python train.py --hidden_size=320 --num_key_value_heads=1 --vocab_size=18747 --norm="layernorm" --qk_norm=false --attn_scale=0.125 --parallel_block=false --init="normal" --init_std_qkv=0.0173 --init_std_up=0.0173 --decay_shape="sqrt" --final_lr_fraction=0.0 --batch_tokens=65536 --max_steps=7253 --dataset="wikipedia_en"
Each number is 500 + 40 x the weight over its row's rms, rounded and kept within 0 to 999. Layers, rows and columns count from 0. Numbers have three digits each. The size before them is the row's rms in percent of the matrix's.

# layer 7 MLP down (transposed), 1280x320, rms 0.059, rows 651-757, columns 128-191
088:484540483480522533471488529535479540483518584483535441505521495511529501513573445513488499439585442456488487459468456501580550456538519570536547501513414453420411535470499554447509531548474455
105:527468461472476476506575454474518506471505580494493531475486488448512496512490458474525518537564560477556518483529428581481524433459510528411456508458508477499447534477522495436521508461545504
116:441522503511494527499471546518473528535524506461552450535544516449560487451489527484513594432497471476535474490523485558480472461495447447569534486518486508533481539469496475423463501445463519
087:537471508494512487482537438501474516564472525483441517583509455544503458482467518532520518531479556485512478512517491481547368528495478530468497523479506469479517558479482476492548529511511526
104:486423542503499539553476537455473493515497599449453489514512506481544528474457544527491523482553478472530521461583497528488505437532448499536544493478515473542544506531474531493601512476474514
084:555500502513556515542555567546505451533507490470464526518452423540542500436516495510444524492437538545540541451476520529559501448479517501514523499507526425449571565498518472508494430502523482
114:474459517485528509521508488562532445430541531533511465538491506430511468532580568483528441442517489535531497531504519505476462398543528469361552449481485459456441553498576492486476481483557438
114:569520554538524530460468457497508562513553510466514458541461499572448578482512505522488518428448518561468493534503461525484520479479514507487517484383510484522521508499517504480482377449489566
105:528483536529528527466469519432568459517497468525440507494529517490499511543539454512510514468556459499449468486483505481497496483548510502492389547495518459440490538537524470473476551484489544
105:478570549500441486505499465535489494538513485434518515427547548566451457461478497477465492539457558531521477491492472527511460453555500428520536447557501489481468510459460489480535421540551446
117:498494421471529560505504516532486477569521503546570476510489522512532456523502512515464506504508455490464513538559535456484473568476504511479502522493464544485567527442469529519464452460495500
106:506541506478551525480581477556479502492469456558420483484537504509486482520496556575442512450495545493487464504507426559541383481445517537537522522523401506504433532502532459475396478460475455
105:446447517555488485535512396505491511512472513458551571438561529503450457531507502489463485500521514453467512547481507451475439473481450506556464446527439503515511595590528534495504512461525475
118:520517578458489459542450480582533468546487461535458470468515536509463466464509511480526507482530475552462489493470560555459523538501573490455512566503505446471476511436460483532476441484439557
079:489463532502469472496487477498530455551563462539457416499564507511496505480526534464531530428518448544507518491522541490433506493523498459457474539521475499495496502461504545600511495478516488
109:460552452558552505494457498534519477512441444525531523438387477438476472462468537581491499457504600474508502561464555490505542552535507498467506498535519531522541501507482514559457461512433511
093:430449499534519532517505442357503434503478573478519563532519502484482525474511561503485507558532502429543497480479475497476447514506450510505536577496486485472483440448498513454567486457415460
101:522532497481513481515563517462472504434541501474532469482507470497506459522567520479477506553527564525550490468484472512560541556464570447465485549488495450495451483556484557492528503489549544
106:560568430488478506409463495483497506522472524530488517487481525553478473546468568518559449569465493522480609568461496507502510431486514552484471486394526475521497548531422535528512500487500465
102:480404557525442468592459465490510566483493533485530509540441517438445437506519467506494532464529489491479512490470466573435529463451556445526449512522545504477460525479514549523598510465463477
102:599447545508442464520499443478422510478542522417498479493532517509475552431534564521503519495521486484456472449482459442502468449506481459454544555542525493508510552485514444509500574426408443
129:493577483578509536525506454486564557452569517473511538502527508430506602551532465480438498464521536573549539465491491462485489514537507520506526444506499485490486485506541464507520504537512533
113:470528519488585595524481525469543487472523517475509462482521541533413497542463463495572506490546540495510552520485515526485453462521482519542552474499535549524487488518472516481454466559553496
097:453539469461470557477435523452469512487441476476452482454442495538476560525541537495473509459537513556522526563427463530414634587529530570537468506497468504550516513487423494483570511537555459
103:492508482464528500477437541495514464464492495531547464548590530506489527445481491533510509433562456517483509455530516542477494497612489501497466504478547514427462539606478516532538449438569538
118:550505539473454513515440416497491535491529503465480552480502516536495500557484417530535432519510516460440475449550469550540539459522525466521550528476498463576474526479512421519454509414525496
108:501408530512484441474559486481550465495528492570506513549521517596492495537526522480536457492482489481465442562544456583481509440460456487550441476553462518446504488528464473512537452460494584
106:458457535487522492477559575454478414485543554458518468459509526566530514434475518470532514447564487512485469446529489541522474498480543452510508472487484461487468496536533511597528395470539548
105:461460478470534483442507511458495564490481434415560489497453515501499534539527508456503485517488523487529532487491429548497531400501461499521508449592469502491514496564505523461409413483533466
086:556501580539555575464523519540498541506544479434499509512518485537534510558467519495513495455514458561542502486498475442513521499495490499477459537456459437387562478504446420508485592528412512
100:436530463417511608570498486493475556440482487489480474512518543500469543543448497467513505408491509510470477527495506457514438451459502471536495490522516478557486483625494486489472471501427539
106:506494490440527549497489475554487496527530500551484525491523551578519530554503521534542511490491572531436509521533547500417471426502499489518474516479511482452505517519543478435565481475500496
088:442486476420479478499536482481500504489461455485467555497467520513523462470500448476522517461507523484496511616451541534522448436515561499560472504546481557501465554494483405507526497521513496
097:423485456543433549449461508548536496523481519458496503459468415500500505536497486494555488431551445542569504508496590454500571408511541452461470463572539455528504441493525493484542531461481474
084:495481480463504531471534532556476448455464443460410463505441498552484489484514486473552520466519496498515463548528519511490476502428527468516562529549456510547598432453469505494547427515529534
089:459521539525429442501428452533518510492588497473545510509551500499508521519499494427436533514547507470500514542485501518470466556558423438509549439536481476472476507530471480468462513542441488
101:458476508489600425489493500463522497543500513509512498442489571523493503481502448498461500517510556459486563488494470503444488538491454587464494457502567576537473531492545490420514491462499471
075:534552513505512475450490545559630463496472442519501492493525495426567502514490477537532556503465534537506482497501534523429564548496483503540533567478532547546471526510474487541463446554515543
110:415488482602531425479578429574530446505511414503477520508461491516506475487479488494483481532532476516533469508550436503478549494506474487505441569480554543500483511489519485458492497438508506
103:501507449465520481511495491448485478588556474544546493505524478487476496594525481583472506514466536496520508509456464447443495536508542476490512523452453472491459514489510474353534502489531511
115:443459545534492461510428439499531530497576473558416484519497503498461433482469572530545587555484509536487513526471624510506497492538512458513459525527539536544496485492567519577528486452466436
142:534522523516554467510466525420514503484458484484531585563503552483539552487445465494526454508477512509542512469521425514498436516493489483490528442506538473520470512480504547516458517459513504
100:509511479526501484499473555504544485536476440504474470451482548513522514572471455466484490472467543541492526490498515557496492520448505483583526469520536518526458536460462482506486403525579502
110:520453487503451564522475446478502408492581502447539561482517464550488481504456551464521430526474488528513523532512498473497481465439493517503548534502503543514534549578469509446418511569501490
098:478490518513432542486452521530443532571489475469487470565506437514525517528510534405456471488489417462492467489554547510523458545520482492453423501510516487446573453530485491434483510526522452
108:526425507494459486474529485502547513476527460399541517437499493537420459521562477492496559428545563487543498527507459556533495512534542473480551495481492459547481584519436531399517484469501430
106:541509520456555539469458584441521550510462484495506444528448536490484555486542464531504448495492526434507523521421489517483518388480528521451454517463532510524454467474488532465487576524501458
115:476536516542500493439528515564524440534503560479510547530559436520435536534500517512479467439527494521508574555437524442530436539466464461485506475460508466501559463484494506457537515462519591
094:494460551510451458546472547415467539495489501471505559509469488555473527485521558587516472555539494512531504443541533461516611465472528420540477572555498501468556443519478406539550519474504473
099:471545419456522530558489537480483492500511537518469594475529492485563529460525512492540515484449501512497517465465541485462554515476512614489445448544440499592537446543476505468488508472561488
102:574530498501505527499530502571525508544481504549439525338499466513525496500504537490564554513557499547541553552484551454465495496536489497523509524529501512504446514472489497571502513545535469
088:506514452420530530480463457534490426430519535529498488525543424546533554512506500405571521543500463575486490568517548565461490534504518516539506554521532503494464484507481526462501505475515487
103:561575502460523560464484470461496497527467462507452500472405539471413515543475464506486501548463522476496549559521454476453495505610537507532455515537488529514519469551494445429511527490515524
109:474504462495525467505492461458437496500521557498450501525522539507492538496553514540488519484541482496501541518527520391533481488512525556458519498483480495489494425426527497482508461535471519
102:519501466505546411550499506505508513511525528559448433501524489461542544506499501544508544479485430471525512486479491548551458472451534453517430499475518436397460518475460575561498464535546518
086:473480549511464517493522523445535561495412476531557528531510518476424493455474510505481437476449483461405560508497453487552507531442495510491520473477493519521503453505584470442535456509524482
098:506478552513504496513524497524528444504524460548452453442542479490506448484513485520549523563502465523480494518497553502447506495503499449502499556540521582517447536441542548516516493527543551
101:429502502563402534492491512561569480481584497549524507437413439499454498486528557466593537493452499558511534480584549448489536529549519580431583547487491453508505543491497525485504506514477471
091:486530492549520527455469528545414497470493545529439500517514455475451476502442487502485490487457546507470518466453478508501555523497466517493468460520511470429491526529541485496502498596509551
100:511507482518411554435424505513515489533509479524454534457542507522469447515528491495506520491470513479488592493532498500436491532504556464571535459543476499451494473481504527510471488479511492
107:506477518513526565519461458494511429548524570512503446524421516496525476528561481513501516585504458482487562548538498562452449483468471550524513511519545482515404637463515453521419487469467459
092:475435598505442489520445523492491492483481526468521539453534471468466515471481502512432512520585460504546509581532458504452490462444560491459434496540501434523535475552462479459515528534472450
103:451457580514466549530474573472418481527546483497495532480545488524531518500499538495549451542487519479510422546508484552466422564470489494467570540498416537498520390474530503576483516519423533
109:461464565530471460486541513498538466514447504530423517526547488552519571506541543471442484571483481481510511449566509546510462476530487561547461456525509523491477417507573533512494540474450575
101:502407451504490513491462526448492571507470553494505561494516479530474517522537500497452509516557544512522541502546478495515480502540515474574541523511490529516513491545505560443550559540534483
115:459523524486518459415461508545535451449501485581463565443516509530512510509449442439495532612503448489510485544517493537545471409548490466487498432480467544495508466451531539606548482452501525
095:484536555515479557506503448480458500493426489525482503563537550525510483444522559521493544448484438471566462476441546504521492582580489479528567486512515494535501530481500494451489488440511456
081:455584520467434592465540578486537516471516453511586507476417438475491472438560470417518467441541511509487547494479474501482420465589437509509509513480543506546535529496418528535537425506479570
108:474454515503457494544521556451566541550494444528482460536507488560537499479551538549594465474493466507514454532580525460618465518527441569511490432531439435507487494477528451517439526457471448
115:544490416474521454528504505521448541493482455509505516510575540518515497553448468536513516583498495574472525572491445542483455493407574475496540474537486432532477516477630527451492512549505503
082:558544451484556504430512538475493476531588461469505448500574517506478417509442574465487530397503502538530489544464624489516507489517493495497543493530550462495458461540455494570493497527485495
083:559537555483394468451466568454433485446514511420525525579529457595490492534515414466471506543507478494527503494523585485469544464551487514502547463531555496514504482518506496510463434512470447
119:505498465436529484420452458507514516523490537460495467601479424462589513513518541548515599531647526571548466549470505428534476423582472548562474461566509495556518556507540492539541501494502452
113:518489501580470542420543530567567463572444413486470499503456544481507526486526482487442429512451527486547528453416536516462509539466487429483460420564534484467485487507497497480552473459525457
081:523523525526525433490483523537610465473490455533488483469561486467543473460517526507478528537485505506476513502545562536468558530463523510556539555523508510516517505480480478553434452521451500
108:555424518484579515528470524425475484490468441544476536502526491438524537517537509483461454543521500508567522470466513566444505508502515534490441566445544550471574549510504528493471492430477529
094:434485542484470548468526480477509503491530503478465523586542579477440546478454565513479474549540462454538509466494510468424440453490522451504472570445520484504485445501478467537475538448493463
093:481559522569506497499493500483507480482571493560504505586526499509510483437538530489447494499524407528468488546550483437524545478482534506523482500483528533463598441508527401524419506480418491
105:512563439438597510476496421506474442500477437490533525463461451535555535504524534516532563480492520536536498534504461489490584483513423509472409473457562486505520562486462479497523625464484439
089:548451532493513482495495574476476461459539402519523571510534500613482514470531494508518591530458529535554481484489477503519554524476446481528530515508513478480469485459417541541440482502531541
109:425493547565449488455476496509536445511490483575521450469486487508466514440451475520530572475504497496413419485484513474523600406576506499545476568479436493475463523433561523544511485476482526
090:545526481485476497509540468495489495564512498510515519504496561496534457524527412493521565526538598516526491560530537480503510456432464472546474572575503444545403472532554415566536525444433504
114:548501506542518441529465462554500463504438524478580534552524426611426470492518525468459524571481474495501539485521502480515537490485561448477518547490501512543489513511498480548575391534490472
072:495509532517503447521442539515601495513519430555515498481560499478525498394515481526463545498502535496485455527530521514467558542492458440528571509483509487524441555511459494573473466541531536
105:521509437525543508518490400469476499590543526522474424454532511491557501457485525541514543580520500519579558540476517484454495513486504535509510612542487500511503529577493500476579483543475499
124:421478515466475435487475547581444448444525520449541482481496523461462541499472540564472509430568464514508504513541462479476500460563468545450520468447507511601460552539487497572465481466463495
085:513492572493483471471490544505537518490506481539471492491542514496487439442458443534526510539468492489512544506532535526482472499527507442565481528551483510499486543486487480520449540514544469
104:476453561580526526499455497544469496481452473521487592507528499509505492529468517506541515501498517517531460544510530499512460476456494447434477461504368505492457490511468457475388485448482506
104:534525492529536518438485515517479464411487518458522469543487521456495504534476443505471536562480465556576526506501511412579585446468534492522447508562447462472618521517473485471556510481524576
077:543457475487482573473580493552535524424544491513542445482504477419487501439533515492510509405384477497464485512579518516503496450573446586605503455526517524428474535552447418494545473514487447
087:450485439539524477481545500489470540595537556515469505443531442437492500564539494537506503459565471546498478499451535515515543470534487478492524480590445569522539537471575543578521435418586480
090:450451478505504521551498548351508504481482539501503572539496528490515541503535454436479483380447469490560442423563470539496475535560534461457480493493496465456618507485505564498452484562499534
090:471482464488511435440553508492500505516481506498504553510489477506487526549530472513392520532505553517523505468550495445503526451488487478467454510538518533398459433571507577491500638568500522
076:507522539565483502510498549541578470474469475548510504459559535499524468483498474503435527519477521552468494514492549508458569525475501502553527530453521491519486503510458519548473467531511497
122:448542512467463470528446503544445485552515523504557489542524456448529504484483482567500469552501483448459476587511503530513516449529483460468546397545559520521550532563529488576459449505488534
097:472470502499478540460457491453557572404570557517501475480414431429576592518403455413475498581531521495485470452476549480497435457519456439523511540512489556424448449511480469470475525435539543
097:506556505523557467447525490466443521505496533481453507478542478491488513489506513466553543517586489490510508430462519417456475518504522601424477488562482505481516509523464534429573529485554455
104:467477530525411507495528509517517542483532475512538578524478446480440554427509489453554522461471537456467454475542470496518533510468439496508498473592430462553488485471537549509512471447439520
111:524544484523510526525544497565409490485406487497535491486520482466469471448488451515531487506527528573546493517472570408471467523480552486570478525555452505445496503520530461480464457533463495
082:513491482506501484532523526494481478574540510479489476487518457465525504552518514450447467478561469438543538547555529524419525446531508549422587451503495444434544431481463602522467531506532525
115:580523531560546477462466486449492470498502504466518534513570537504494515470442512445507520500453540508491534477444458585509482426460536526526416435423541508548489520452471421524454500529502567
115:449524544466461503533455519478512495480538536462513514494497499486535420489480463509505525530459512540511515548531480537525530471466465538518462432506547527528528480447497451509501550417475480
100:565471540491532472471519456505595461486485464564480527520521531485486546436527563519514463455505486522505504529472547509403545496491514544516580552472528522475443522477429548584476494537490502
103:506525509437464542453465504526453469533547523456534503488449485471522547497472528537574506550508468498523475588520505526493547434528523511497529489478498489474492483431532455566447570494546503
078:461527523500543575532494533480497512478498506461536483456505473538444500515474530537538607531481524558462542559467518463433516479539473483479462525459522570474578472550471468499477435488466488
089:550519507486533509456529512457441500557436442518503485498503414503540447510521462422482452521462571519557408513480457456500503575481520461539433497481513486447460485518531444628512539542452526
079:470514457476518511553518446443510508483504539525519495480462527417551530564458470579507492467463500476497530543433607523525493556460506544511534513570557530498572465476510510546450530522530432
# layer 7 MLP up, 1280x320, rms 0.0665, rows 652-758, columns 128-191
103:510482487535498464536472525553495412435512493586451505477543487458522579527506466486474535520606472512475556518449533517472569608536507454516569534504493477510430524435490534502445524482558618
108:511479540479414530562422516468512495534444494475498507501525489471456610561473486498551502572493513553439541436531505529424496486474570479468494526510484489450467459428495553498521539477515522
098:511573500447483521443518558546537481534466508555487455513489497492445442516505486484466514581425468537500494473520484522535530488452516472505578602553504557543510470593525515475529406505471479
105:517524443539445480550530480568569477539492485501504459481568499460507556516544492504480518497530532548582539475425556492440490471534498442533480506543524510476422528456528495540501477541541550
093:462505451477422508502484447484567482538541503527512588478541512536488518502497514470417410549517501553470564521471558564566507610422489471481513543442457465550450526531511510498481531525509451
113:502558469479533500477598455529522479451493459505518489454451492452580576517464461440491495483437573510506460446439516555513412503516483532600503549565468459534493555475458511466508497508485529
111:559566487516522509546564491564459429554469465549454400512510503455482520536443444488528501553407530537465472514427559567514525499498486504469453545561552518556449509444508537531462530529538541
108:514522550448446494472512446553527443550466501491521444546512454467494534473501528491594469524545475515539460418506428542458482441508454489540551523486613409496501456474505566575457533512523468
105:510426587432449452476505538517450550514436475530581512495521572480504463459401465496464505476540487415512500472554450450437515520498545449493525494535527430454476503490439454516483442478549500
111:495546460413580498475533578517540474524488501549545559507492487462532559430470480526420450543570438505484483459512518485532518538434528517566538552445473419460484485447496489441495512565521526
115:554569612563469477541449524477551495488432527480521497497459486477557489503429509524454493572482482456569552472536453488479485500471573482466465523511568534528483471486533494504488461566580485
096:509523476471492467495462460504476537442540479535510409503532583514538558478465404473436584489471496453394487546460531546478497543430448480529568496505553520542483438488480514544462514511484477
100:508494476545509491540551482512540467494470496521576473507522572571479494506406443561481532503555494501476568478506451482482508511453510459497535536496522379440462477507451493481471431530513506
081:522469529513467465436499477605598469532462523512456495519535490417542464540454503530535464539479457567502484501515557513487521532474462487471509531567512546553454537485551504500476460523540549
108:505521499540438453564484495545564468450462458469486485489525531446507464468535529555454488556508573500529508486519485480473499492436529456443594529554482516524516475465533520528511459491516514
091:567503441528550468526522499495577503508460475448494507546558523495549527572521443564532514503478476506557559453417514486489557526513555436516487489543530522568459495460451568461524505581514482
098:592547461491498453535589495469525509480414519528567460443543437504528516461508538516520549536479502518490510430450463486432445471449438484498517479465496508481498462484472486468486454456517523
108:543559519474501488538455466561490461507466374531468445406447478498547443421490554525531550509469533478515512509496448465490468527456462501559491543514469452521419559481500479527537495567555589
116:538450539562536446512458490488535550536536506495517553578575503428543516466506527487445575554474518410513472512549503468457558491520484453554572534504467449489455454472471508508453502533537528
097:497461586514487515504487552545453452545393527494476443486523465514477459490546431519491490537499467528527525464450429508480522515413546433510487482483430507522467492513494535486514455475506482
136:537510460534542503525481603511487489513478450535635472530561532463541596522499453441467519530520498480449490534504490442513496534478559458578616444473548440509467517478447507485433452560520496
112:507469580474592520564466530470476456470478500492462475498532526435447453538455488580553463576540530480510489493477478536469399501466542473513603514522498515494491596428500515440465473542523531
097:488535406540456496548546565446475480516481518509509444563468480472522560497495450478576514456442550487458462474550493563550483464471515433453520473549513516415463491496528535563511512497573471
104:485452531471543428581496465437500499519515419527499532507470464460520505466522428586438518489514576545528463534504584515382502508487575505490506477445464513496479541448508469464473469524500516
104:503567534456507539570486514532521507402503497499512543453554546495457492467391496529505497583536513481443494453528524586492440578526523520434492521444638488564458558580492454566485462486520477
108:459565514420541485470567509540475474560452498488483432494457512526513516529462432464561519518451516512467481458488417491465504514505529507596516496539499544492484389524486480554513414473533485
098:466456478491536521509528484457555439452486490451480457527484546512537533355480559459450493552533498417431501415479525551503507526475516459481436491546544447541472528460506488517463558458516523
103:528495509512513515544429509516535444428513471589473533498569442443510525519481557532500526596550515540477471512507504468493440491533440496512491624480545500548488517498539528521492544469538527
095:539430447496501490500496504524609418440498467517489508511560547514552473449480508436504431510565516405460552570544434499474531476512548488495537580507536498560504524451480453557495480516519525
102:502443468521502502539511493531526468469528562526520430458534469537482477506471554453458560520465507517500442493569507521491498554499620495525588545595505498449439460505472516484536514481516529
105:524516524490464491463541566492509521474442541501499494559500487451565449459466477401397526473448477549528480517519463492428576483471556506533467483457518415436527560514437474513470479587548471
102:491482519461443474512499525505488508530516361522459525500470458508509566526503473498506531502535574453528526490521475486398526498512475503493462480485489554521496486525525467544408450484477502
105:501449586527500494487470490477485520444507483499544481497544586540597493486484536499482522510524544462514473540511516457408590558490435419495614476480504539546485546474418489524468432472533562
086:610489496529495494530488421500593559502498563553526491512554486526551474551466483547497435491585489465449509430534521544552521514525455532510495473495550460467479501515557501492509516522526468
088:490495471460533499525524456500554428541407537604480531437443524502465489466525513542541444488524475548493508450520525540556480502528537546465488520475511530536480489572558572523470413438519484
113:502479573551463449497538521552549483525504484459566439448508523510535499426528460464483524529480524501604520438491501480466542464456555507517595505470551549490452516572504502464491408523534553
065:560511485479568479487556543555511474508536424530491451516502489443530573458460483524496576497448534590447556510509477484518563548486451472567528500531499555545471539491531438552501442514542481
102:549537505521565478562538489509541521502458516494515541564457566427541508497464531585487378522534492538508483560464383470470578514492526521422510462478567509450471512439463451507498466549491596
103:483488485481451442585571536531477476530552479526503517531499499448554484460513530472430484536550438572539496496548459474488541549495533474442499502515495489493413483473506483478468392509495545
085:504494509562414357480472498479551492480505522541468522497594486544519466400516555495526485483475485470504576491536508447555460523471496502481497492509509453484462563541529517520451503537577514
124:480499524540410417463453532494511511540524571474571531519513472497529507465421492555595518500541456463422562456430510502547422524470472489477566503568492517516480494430529492494498484500563517
087:489512473473510455523464607504594493468466451483536436541523558505519537538439420495499504488532515528495509503541490589451549548408542465546601500568521514545441539504454491532511454548556445
108:543518485472507480500513545501487496568472537513479516513439506464468512509537504436526483554534527512567448424507432452453508512513523513495481494484579483491455454466535567509497458520550533
098:527522475441471510552513484530489508466494491512486566480462440479504530493445496484433446467530434514487508480527495432418528513534448463465447497521584501451525568468475502503523485511523510
104:536549485506434475531515488547523455438441499494444513528501463490568577509488506567479450539581475468533524553537497526535536475529473521452474492504604521518471499503483512475400482517579531
107:538491491445546500560519494500511528469482456520555472430480526447550457546541497511525446580526496502501494494476518531561536473548533460487502496560644574429464495514457482500488475544544506
117:504444458444523436526495500462542415434513466450530477494449506503504466479444460533534505513515545515444476527425482538468525564410478503491529527513495484605496527442410500543492519491484513
099:517455511453546453499529502539453506436516458531488487478490490523596544534455478532509430549527531423400519494470531553506469511502492505488493462569484528545514495478439480475472445540491512
105:546528452483494424538547413521490473510420505514477472513550502503554578515462472573541482586488484524514564516511518581517554498466512503492510545544530526555468515451485515485495442532523575
091:570513463514442523507492542540583465449523546563536530534654472517486498511490537494498552518491472524485537465540575486491508499505468479475519480495528445460430520479423545502483539532546512
096:554522555433504470476472504475514503428480468531478486494512525451489518487480461537504483557515504438458449559529452466480451540510511491536499530467489467556436521546429447434528444492492500
101:546505519521454397489569572472487477531463469544492487501480459528529439482528495467477575561422552447515493549550461536434567509404598514547517523501508506569478574554499452569485414538506505
110:548481542557456476522579529545478471483465520549511511496554539549565524493540471534498531476512516487515572491518520513488526519529543413480472425527515510410511493486438503535502517521542482
102:488446516521512490520559550494463424517495476546471404569513515510486540523473497497470490489470455515554495501471426476508538507512490472524505516475592513522462532449471478552485437494527470
096:516393488490544475586541458498491500504455471506519476601482420498549507464564477500490627480489540532600473473502426505439523525434552491539580597488473497502484525499431482488478443538519559
087:558535540518462432506456533494515483453444515530507523547617562524515560446487512508509526505528471488498549463538539480475442573512511471444554426574533475492462515510524498523451503470536508
098:507549491466488454651487495516461471491458439509541524509463499525521556438539412537549546561478559484521502431457517550425456511410570506465482475520508474522467545536517562494462472499546497
109:522494525573521463465456519526552418448534534486480471560531525514512541524569515432488524513529495532583523424513533459442587513461492521484570491480554521486509505465467523487428525521542554
099:483515488508522503492475473537589453483544435537555499492536484525551568475462459426424468489492497485499480469543519473430496518514464472487481484505525516437491524494480483484443437588482515
109:520464480551556527540517533495529429460490535538483509579528476464535495476467503507548437521551443538479572517463509513441449505502584522496433487457530550478388557439493549506384495514557579
087:465473514521460442474523513519515464498533535465549443531519505518527465528464509459495448504553437480519529458516594529500543499550512408505484504522493573498487450544492533475507541449565510
101:507573555530399518465512550522495453527465492536537475534471537481515474478529542484561476589465533491495518534448486512518441462425589485509509444505591437491435487515487535519468425552536482
105:521480577510531430492563461499504501495476557491559423510468517547567497418425524558454428549464442473481415469546447556507581547501461540545481538504545459522452503548466455538526512523503538
101:497473527494531508504414447505567502503411514481548516502486557452482477523499491468480526556502533505435524507523430514531526473451439458560588606534482534571477534538476476531509495527540500
109:595502581518522478517572492515582485463516489455519529506542447355522523479476470466448515487554466517487565424429514476506444497550489492542522547508480453425499511427477455527523487592494522
105:542537556408546497490522539540521483476497487553464470511482496464566490484484464490526477537430476470489505513598490482527515498481514525561506554483522467513463498550482505478521522502572551
097:532520557464515488478458572481486467477480527536498529490514519489470522463546492423436480615508490532459515427598428478497558555467528517548492479458521423487514486532505488470475534497491456
107:491527561540506450537521447529492448470482582478518536481471509501503497471514396578508485576537498517476542476457483515491502509493567503524498458455510454543493502516403464474447465501523495
111:532510511477529462512482515505443446572514470584500536496530454458593523448447552534535488496529472487498526545529484513523505514534589487501472517460476440521477455498551500547482516550512496
086:485456536497525499591466515535460539499479474571538515581442435463506482491505439516474525553480482519464515483540463531457533524505463498541455517507515582462531475493482574492477522556537503
095:522507473446526542509529498506526489516432541537505481489503541497492545554465462491549460533443484530490481398421499518479426483415549508468484461548558519575447522534584534537448566471511446
113:528516530516501499514469491544505509473516537546547540556520537502507556512453461588560519596506514579425589510469488446530507528520526454453474444504501497463513424505495449470430459476553499
113:517562508539567510510536489557518477542493495531494582505551539493616513453486456541446491541517533497489452498491513485509540570433529503540534437463553447446531525466501443467477532580531604
069:510519522535454520493490471585543424518439474488482474521541472443578522455526523507516495537504586497492545488522548558458494505423477502550501487551512508543532480497414463539521491527493519
105:513547458524475419463525532549500495534528469583487482463503507520508443434491487435559462475434616488443476543517538491478458496519516439508479473586592444462478500425522511566460558543463499
094:479511448511533430526441581510499521510556452506518471524530475480500435465535497446418561432502508519580490513491473428536487501536506460566504462494556466428460487514420432468485457593482466
094:534501491445480486582536479527486511470459481558491508480532471444483513537488534526448522544470551463540500565508437593435448510468454466522495522521460513531498517556559539473458535488482515
104:477510402501499503483542545521488528501470488588559510494485478514577488541508478411448585488438512537574519481538488498468546530495460492559519593506502476507512543430446484512494442544488499
105:479506523424451510524538513506464519471513473513475524446536483438478518421384466529479541495439556519512465512554476525494527579516599509455527497504587498489520491516437426510482507459523475
104:496454517465553527454436582431484435528457499603533440553500486494503498478424504509538506537488470567461520559538537558471535494476525515495457517524477463465460485511506544513492528512499563
095:546529500429478498511464522484597457466517473464540501466507481553501528493415479487583506442508571497474553530481523562404461475473498457485506540530535475570517514519455481525511481556466455
103:556485465478490460473487548502495404455518464527457420527508547466525498517470513433511564481498503501451496515538524482478499467520536507553517539575496570516510539522495492519467496478507492
065:545472561527491443525446572531566501529521489538534483475556494480559515401450503549473490514513536502517467524506541489473540474466441434557626515486521520541485536477448449489491558556524511
107:592443526561502492604476556507459488537424481490491543434489466462480503434490502528472487566503480523576513438478448441423535551452559467511531532419457450578449548438461523493504505501505553
115:479534551539428446472521503508450469503454499475504478473506436501515571483535472549527516556432563528590536431477506551459491483476570518541479450511484440452503493479467501550494502508541564
086:549585510512474497474494574473479503495495505560541479507572428543546530449428483458530503523505473534519526432453512475461394478517536497575525581563434438542509472421503504532433463485507480
107:487505514433412398497510424528532481503513472486487453510494492516508483430473493493488459476548492445518548574478496500455513524526492477497520504577614528510442542469380449547514351538461529
103:517495481595501443494472490559552522449482486547495481520474555509519510516528530452483511475564455521501578491465536440485543589509563490478488484514553551493495491489394500517471465503512551
088:501426585495460554496385548507517478475535510534515544593447525524530479484446496483508468490509511538485509547437542511487509509414474468457570546475570502475522590473456481485448554552539499
092:482484550513494515525437534461585497450539559567541500497531565492504546470458449510451519522514550489439466495563520495503500605511466494473524530482597444540483449532424467491434551467478515
093:573534503462448511487498472614537497519432452507532452522472497467477484485494515515458511552455471408507543480467525502523505513528471548480489522547496467448497492461436459459484425512516529
095:587406572438523511462392498564520510499558523528475461573487469473477479467500525533541508541476471521415456503525474554466477533487480431536491518526560506474499460430370414520476492484451522
067:509529559541485428504504541516525522517446448560526503499498499463545504434465513505515542541464572534452507505501534521460521494473486484571478546473540535449533507540454401499468490573544513
119:509482566448454486510548504548468507525515514471530430483478426473521520504442448550459493542452498456525517493562498544466536484480541479520551453530576496424490464541399498486421399507490499
098:552560521534541483502520491523482537458420476536531482524613462530515471453503503556462449484502469534458520532504514535509405539489450435515473493516485498558466510541439546486472461491483450
094:504524503534473465499506479476542489527439539510496450516474604516575519464538523493529471501525474528538535417518478463507449497439535493474526557486456529446456480463509601550517412477552541
107:519503505531521515540500490539534565457445501511479512491556550539496485545431476512474548547480506536534489495549482548544500509481502524490475524546497541446383490490500527497480440473564526
110:506489559521532440493529528507528485381426462515525543453570516509415444440438436502530462542462547477458497495504455498490447531477485437543552476538589560554489576483466483493456464456529481
088:506390526547543465539471496490538572527504496509591458500516527532486396474447458470501511461443555540377464468527532482518470535467531493508487484536510489476491430477441529483481480468452496
111:540478501509569464511542495558504447494462487537521488486470526499510432492490494472557540563384537535564508536456386521545493501467488500541524546463480486524490578497462507474484483518522587
113:526505545486524457524475499527498529500556496520475528503562508468515463480490436540433477582457499433501496497489453503497520493469460508525465528493521559540501535531485481493477509567539495
088:527477504545480415466452529522492474542492456553442434529495472534533449507397468589533544478512468477550516535481497491452488484468486451484555494529541493522483539464531558536448516552562507
096:468483560506496520488514522537520534512463459496488504514546489477492487493537448448429622487517507427531481527530471457443444637472461503559524518435470480495471581480501561492477465497530516
086:597482541507522480495449465481484548494388435514535498566547535433488468529432475547549461499469531551539502527518405482462432481474526484500539495513479462482449492498556496484460542499558457
093:510560486516474559495536489550511494467464525531503507548452543470486489552527471455495551527364520521436465436535533567524523501492552563565538497518521540527491435544470541467509478491532488
095:529543501514436461463441529515514527502531496521569559423589464443486477467510554560482541550491521457469526530511485555523467525547526437534540528484476516483511510555407480475486438501491531
092:495453428543475458521467417488533512401537468566512511560561534508553445503542511518487505495440527539502426579519470475423500528462478494497458475464473558591469534483451546435445448495518539